{"num_hidden_layers": 10, "hidden_size": 256, "num_attention_heads": 4, "num_key_value_heads": 4, "head_dim": 64, "intermediate_size": 1024, "vocab_size": 12979, "hidden_act": "gelu", "norm": "layernorm", "norm_place": "pre", "norm_eps": 1e-05, "positions": "learned", "qk_norm": false, "attn_scale": 0.125, "bias": "none", "tie_word_embeddings": false, "parallel_block": false, "extras": ["capped logits"], "init": "normal", "init_std_qkv": 0.0314, "init_std_o": 0.00703, "init_std_up": 0.0314, "init_std_down": 0.00352, "optimizer": "soap_variant", "learning_rate": 0.0072, "lr_mult_o": 0.882, "beta1": 0.95, "beta2": 0.95, "lr_head": 0.00981, "max_grad_norm": 2.0, "warmup_steps": 200, "schedule": "wsd", "decay_fraction": 0.945, "decay_shape": "linear", "final_lr_fraction": 0.05, "batch_tokens": 131072, "max_seq_len": 256, "doc_mask": true, "train_tokens": 647600000, "max_steps": 4941, "dataset": "wikipedia_en"}
Each number is 128 + 32 x the weight over its row's rms, rounded and kept within 0 to 255. Layers, rows and columns count from 0. Numbers have three digits each. The size before them is the row's rms in percent of the matrix's.

# down: layer 5 MLP down (transposed), 1024x256, rms 0.163, rows 340-352, columns 0-255
# up: layer 5 MLP up, 1024x256, rms 0.158, rows 341-352, columns 0-255
down340 085:145114088119183125176182124148150148105184131116131129143132119121113068100161142127126136149126122130117132133097122165084128062132132095070067136089103152136143100074096161126099188097117160139097134110142123140140111165066118149128102053131089147079128149107138138092129150107148087156094124162104100146131163116109130151112154116060130176153070092065181077081147127143104096084074107141082063109132155162140156101145146110075152134118122147156110181103137144126115087122135113172138162173147223172130134149155128152137166121169157101125179111154163179163108118053094173117100123120128163051207143126145110073061119115208106124090109140168177069136108090210131079115120158162101132148055119126116161097067106113159138206128164116152117142129119104148095094114152096
up341 097:088097159104098124078093114130084184098144160056108127154098116163093048093076089123151129152094114140136100117120120109144156122154081154159164134138115082071118154092110137138168121136157168105118079103178157086172096110140102124129126110113109162168125131154136112155107135116151133102134114156185102096218094200072143176092111132130111123138132121130150125151125119166126152123127078141109110162109179194099074052127153127102154128126144101139222069103161150153129078149170158031105174162168080134184108140133135093111087169059164090057121124075121153127101150112187165198135095106113105109120178140119161114158141110104167158112167119127119142151086126156106132122129140084127092104200142118170164160098163130158098121146153078145112204143131142062141092143136151
down341 100:133106140075129121108146138153145111116148179158151130114119107112165176140136140125073084110118126163147077078080126127181138123133148145130087145143070120085140107097094078153109143120139162095180106126127139147167137073094143130132180093204128109083110136121205154097133151102080111161152075142128115116065149119130103156160146154176120139119100148115098085123044129153107101140127145067067095182118172122051116146152117190094104067098126116139152099195134089059114114134143113102113160134121102162077115105113105067136157068140135118106162108147097114149071174126104135229174126169129175170079177086120177169128194179156131104119163132138109106065077101175123139144132069109124109152147140113157100136084078118168148085172157143129078166152099156139079147138141082
up342 091:195104103136096124130137150136182158089097087093078113152086154124177064204139133136129167146099111129129123093126145038157138143086135132123151075106094152100083129123124194147083111154116158133190161123108155100130169168174127175117130123134176127152105103098207184122129086086117105124111211133125178145087156152117139077113094098127162099108150139160125148136118157148061188072114066082109105131112058139107139153105132109156118164127139144116164160082114094071089129093079147124099126148104104114138121147106093115070102141178152124111111147184122160108096182151166138108098181209116117165178129070181169139180152152167114152125140129131129123083147172077119133113111122146041117122151149146095170138116139114123228152087156090085099146145147113136118105109092139
down342 106:177145076169087134196125119130108106161151120073143120122159080119069084150140063166188117128049141120104151178120160183116202118112146110125119146209112161138144089098124119126174109156136138051173108144124036139139144123048152139146180127105118091144112155069093137134090135121150151101102152039152149117106142153126108144132135157186147111121140113180080111111155163134100150086114094121132090117050107146110092130097097221134085137144143096135140115136117105091095113143117098202165132132158128135154074148156149090129137114102149147136109154112148127090128135106114061085097147169168203170146105154150179172104100140154108161090095122095091110089159175102169101108109152115116067141170109154111134102105113128094146128165171133151178093088097171130173134091084133
up343 105:067188107139113156175135136125127121057084109131094113095125172123097144102122160135108115145167093159111099122094123207193169047142170139101159141157129153144159137142100137160141126197108151193113106087139131110160152116163148147188152158168074187161114110097158106092095081130094155129114163129109139121133149107184078153111097166088156143175124128156144098121107084083154114122087118154168138153176103178100065163111096110139210185147167155095048138191095143123150151120115105104108039143147149183090136089097157144124107145145141077155106109124066158155123133133107143132181111157132139117102127094113162161117125094184133048178120088144109128216155085089118142123129079166170115121129130120154123100161111164115137146142130148062165136174095150064111143120142102
down343 112:077166078155141160096120116140211109038142174132098125201152096117148092109109154094095119128108127147114089063120095160132123155074163132133128155105108113162135106151173168085139129106079132186153172118124142161113172086097124137167122134144130103093146143127087110106111098101106148122099137118139153143105134156172100133067186089173164087163140149122102090160095146158105118140125182075155096085144169153135061043136101139126136169142177139111094122118108120085069143105097188137134209164058104117131117090199136153116174135199135116160166212153114141116067094178165132091097121131153177090149086111134147100158199098163141162137192169047147098147102097130117134143176135149125125140154106126147115130159145113099115131128143138082107135131113074152111194127149102
up344 096:138099097153108090138147115206113113187074080077149125160089111148101126107137133128075136165089204164142159126103110152048082068164150193094126200181075136135133122125113070138138142085176132073086177154081100160111153120135114133125136088118112175119193117148171106111134155065136171149091131164112101196075164158104134164110112100172157100132126139150107107104099097131121183160147093113144156136159172142172109132183122161040134127153156206113146191137087139153140115106144143171161104156103118107107118096150130090114111133141109111108171102141155134111145074125127110113085128199163100116168158094118173087121209100082136142146175105121116135176174160171127126082148119102114078159142145126156159185044097116160135106137096118136139143096109137140114114128132189
down344 089:058066143050134117135144108162193107118148093127090117137179151174119143148103141088131157152115171145109153106139099144153138057138157126132148183113100103181111115085059056085095100121133112116112147135106111141136123165101132089137190075106118154157144155118117111116129094130157122146091142180103134119146116083094108172167168111121125105127171135129143154098121109093204178113153105099158113128166136157155143147166110121114088137091198227190113097124146165082117168072150169133093108132212102116105139102112167177146118071162111147082110113153167134097137072082153108157119150148135095119161110137074138074112120148134106054138097154122107103125141066155190114114125152158156076119085081088095181113040148121143140142093117183166195135132088109087174135134112141
up345 106:103083113051112121172135102145123111117041075217138119129083085149099179142131141176146103120144128138128134153114125093134119153134189154098167151125071153104063102169155118136164161104090086138105151130143124103179127121095070104112074111135173163140091156163112145142140119136121133105158123155169157119144153078092096093154118089093151193139151138118102106154107150189131128137173132142076161142143055098097131100143163148126107161143171182090119170122113161120133156153194143153139104100131135124126083155070087127072107085175114071167136165183165097148133172133148145115145135107166148169153150132168158084136185211092074160051168161119125181145107169146140167074134102117105131071170158161107184126163131154196145151109179091103090143121134148143101068161113121
down345 102:159133091110124139154186115107142169062113109171163133135089127119119120181150120169114112117119157173108161098184160100189122083123091166137147089161137117072176134050099183073138154166089080092138113153127126137113142133134126086102124158126101193091132128227117099149091144122128076092108209125113137198125149122086128102138132151097116050129101090084139119112156158126110048122082159149136124142125178131182181069146119137152161144122114167144130183140172076158171180055062176107080118111114197159163117156134133149120188156100089108064137103121134140094119151089075148135174135178170122119147097144148153120113108093124105152104114153142167085118182182157098124129124165139135135180099143124098182166187140109089087152162135148101113114152125139097091146112145115
up346 115:187127130175127147131166131136071181140119170115112109078131182104096121167106141129137148135092167131107151114124114183138105148114109094150076092149155098147157172159102097130175117107117087113137154172117135072176141073142143092136150118127144133063074132122094144166153111117140088092166129099100098162154199137180132123086122181137170118161143170156106107068103155133105101160131126129134152094063074167127119121136117153123125093084120159155087096168148138136122118173099114071117153130106127121111095122198023099133096144134161117124145154159128100103120122104080173184067161165100090159135099107087151097157098070086120193181153136094110144138225191122108097091125083151115119091172098153130193089094149123176083112077151137081059127149073116152158173172124167
down346 107:149148137104073144114162141092102148079133174128126159082188083092134140130157128079153140177109128101153138160126143111150083160088147151132102133146098143127127046172109106201114123239113130143119066144137124129189134140166179084137129187141116152070137146115121140114137119129136118097146142076179133147141145110191113135251127119098106171123098118159130114113079070139141138134058143116155144139140109132123140201092143126159097113133086195134106118103201106132149178106082102130135105172159143130163158139161168119096151099112160112142126118096101115135149126071094215127128068115167110171134106059089183171157102055056124160127099139132093108117089129140114173115166148109145095117116076117157150119081158099117098158120113143051123146084151143142142109191118136
up347 090:148101140178106128051121117105120099164172148146150093131111174199129172125080120092130134137072117114140094168161137130134137163057128136121176073152129101120109088104181053127102110108110113092117094161130149147147113166154104111132158117136224148164105110159152088138131096135146114180172093129081093133151123139129096070176142144150136110067096056154118168146120121134128116193091169145059152112186164153114041138168100145149136140105144132077090127135197114125136107138168171177155103170079134109180148119113125140119126137112168114077094105151163081152117109184099058099120145110124133119158163071071156091093144206133146127139145154092131105101130171124126123072174133105139023171125154153147141099137168099166113141121095160130079091096124152120102078157119173
down347 088:131095104108089112113144105080135147066101172142114170163114114188099162150095135193132121078094117102119145124055121088134177096141107116122154135113110105100150116172144105122077186092166124144185186190150122157096111151058158135090165128111103134151128111136179102125158126129104149159084116119106070148205140158127157117135109090092136150161155117151111154111109171106151104132129101166090065109095105089162071100088162096063186099189146152082133174165130153102184092104143161156112104158086148158125037094062148107119210131115119160117126098160103136137118091151062171043121141061157101169127114097108107146184127111162078160151115085148103143097160092192138134132134130163156143147129164102141136118083098109136122175161154154178099148092119084136167133146125167
up348 109:138096111131172079121075171124135153175138125178197165139126149087108128112152152146158185090131168147141127110159164097126195173145066204152115124100133121182084096085089164109139096187114068133176134099078159181156107156166117142125109187126154092105174132089108111169159142152154090141070118104107117150087149168151092117078155120106100094137081108132090086110130132100094149096100154124136125169097096152142118111164128112191107106078112089086138133140187181094120118165106137160077113092155122071159164127151114171137106241130171152111137122148107120135104108120143134157139167112102095156118112061120133172133090162189154150170180140115102078088142132120195085159132139115147135170139103126167136152159116184113177104115064188087156154134144149149162093099197108
down348 095:151135129163121081105073115148134096084160122100102122137127125058142094219093102162112106124155120124096151132083190170167167086135154112149089140153090126148165132141057168138130121167168074108160134147174126099093103116202168109098153201107124122136198127139187097131148106084078128113111108147077146097089153109127154092129117116109119179077117113128130120175157167159113101099148089115162097155158074106160119022171144120187111165060119175117172130108064166115156135139181123144115156040131109066081077101116099145121113105093161133173121103152169133130096169176174163100176161122136105121127124113139174092146126072163125074147098139166087130116141154132153095139108134109119130126112104052086088112121172170101100130125085135168170103136121129145101124148067122
up349 102:108116133143144159091110108124159155122108121150102143112133108114091124071154093128182129151127142092177128123057120125116169071131128134136132160163126113157115095083072157151140156123066097143133106162110095133139124089125158141152110087173107104066106108138166140154137177143116093121109199131163163130210156156147112116198172143081091077081085107142147098104098076144120127145139099146143077114212119203171098163138042112121137111148140082102116140104164134101129166191164120123120126130088147111152100179119122109066129131207168031155141085182074099126105107065122074179141176161109151141131136166098155115168168104161096168088142121139150113162091094077154087153160114146117135105152057088127101134151149140175096094106148185097147081130099143182136122124077156
down349 098:113056127148139133111109056161164142140129098096170110162103087146196085095118133118082117123095148087119148169137102103114124113162164105164090058111109140137119108130105124164125138072122174218142143190133150130138071156150109077131102135164125132102159128110154129126121125077126104185138132071178115118192118170113109096087081139073213120175100132161130150158165120081165162119110077178135121109148083128210128172102117119181104131130135052124183091161154095116108138155154130089122143130127094111156095126163096127167133109131138100107169120145101195127092160110080125116120109080147108062125061132093145122112108077098146083130154167089188131210165150132087099097153130120093124116110111116160126202168157095171105175138149136191078114131145086127173158106088087
up350 092:109182163108069109104162068159088117116131153097175134087107114125153130114061083107126145080160119137116081104106190151109164183104155102131149106116137079181182161135112123189142192137096157098150164157163187098139136141056152134114117135147135124126149160089171124111125171111108136220162130090089099116088143152129130182089106125100110158134097061160144114145120130160173118145138085146137115151059151156152127096098069129111169105095150134098080119134158162076145080176159107094045167173145170106106174130191138124128138169142170111122158113102084145151146115053167139124096124108161125174183085107075134147138137119139102077102117188131147139173102090138086057191147098156131119149145143140120083147159207126129075090139163126109108114125145086116139108124140199
down350 106:140093156105168067159182146093123150130155055138143098128129147074096115174106186137126154113129156145089153130076161099097095131158174150136106165131103132118126118147128174122137130153154148101106079120166131148120123155083114092150159154144086129169134045143170184166141174108138102091090117153083164136127135122124118145147116158111088075154125149161117129071132124116149097150136118088119121116144166126096163099099188115077083149244111133131120146068101145072166131112064095115098149079146108100071159078052100162167147104134095136140167208047163103164124159115132177118143129138141136095158138071179148121141134137079172131175116073104066112113168159099109203113136093134115091090121144126129118127092134187123102150149018110153146129159148129125108106162065124
up351 092:098100157100159118114110199138131161114152082067155108067160111081164065109161079141114134079097160153156113150137130178123103102177146142123068173182080106188047116076075101120107180164110080142109145123154148101129143156190138213172138159158130130210091143145150108165180184106127145106112186149080088176124130169086121061173077179074140216122126167176180120103073050138106123161107179131099101167139108123145089113101153081113074115129146071114150139127116094097103121157132142125122127141077129135122142106182149174113104133145159138114111159147135085118093169134152137095131116083107095100190131147119146138135122097140129122122170120138135158154143138133093113086111120111094101135114157123101098106117184164146148127145118131092063111058136118156157099110132126
down351 091:139156182114090129093093112083170112158136143170105140095143128196111141145137105095155157177142128136076162086146117108139141112121121120117088076084152198077156153137125152057115082140103117192147088137133060111115114112108173075119148063117119136135123160112119185065116094103120139099135128107172121112187123152134118149177128120198092130156206142126091143113083160134160090091127080139141212097121144126117121092168140142112115124186068131101086184143135131148052132157114138101175112124198047149127060105178130159131121121157120096151110138139138139165138089173068093131161126167103067141141102140147150107124127189140132134076103148079126115166114105116141085124151123098115150143172127122180101170118049111110106098089115116097179200166150158169157077141173176
up352 102:150118115105158122119149102119135140141140167140129084086105157166164113075129194158157073135154128129114162092127107151059143102151097201143130138132127164146106113087145143102180173103126076142223146190148152107111129134133128117067096144076095143168087148110102154127088115149100136109114108118128149154048159104137156141150144141135129210083184129117109140179088117080147100173180067124147126134152161153091130102203091118136073136104162098187096069123098114144109106127165131160130153135113117161153081150093199116108119080128104075120185134162177094124178168077149137112108090104176052097145108132145098162105075110132139100125073180081187091136143111127125151092123092152141107081130081169132133104135136192139139205137118139176063146078076163151129148109121116
down352 104:169102145136110079160155120107067150097141145152148112136101168148110131184081139119129122168131096188141064131070149115140139152086169148145120160151209101072155147087132150098104102137127077108110167124187121094119167139144089131141152106175168109138146086111117170162121112175158165149110079160085129151086159111116156174136097083129161124116123108112140161113120188110184106120077140160149144172151108137091153170114120159153170131111206161170142126163144138157115146110106156116082150142136150039137111086092157108056147168184061146128092107146175114105140083173109086167089176118115113143088114082163130088165104131053107182170149080105122133192183149063152099075101140146121148140089127097089125132163112085163187105094104074145122107109113111083058170152120148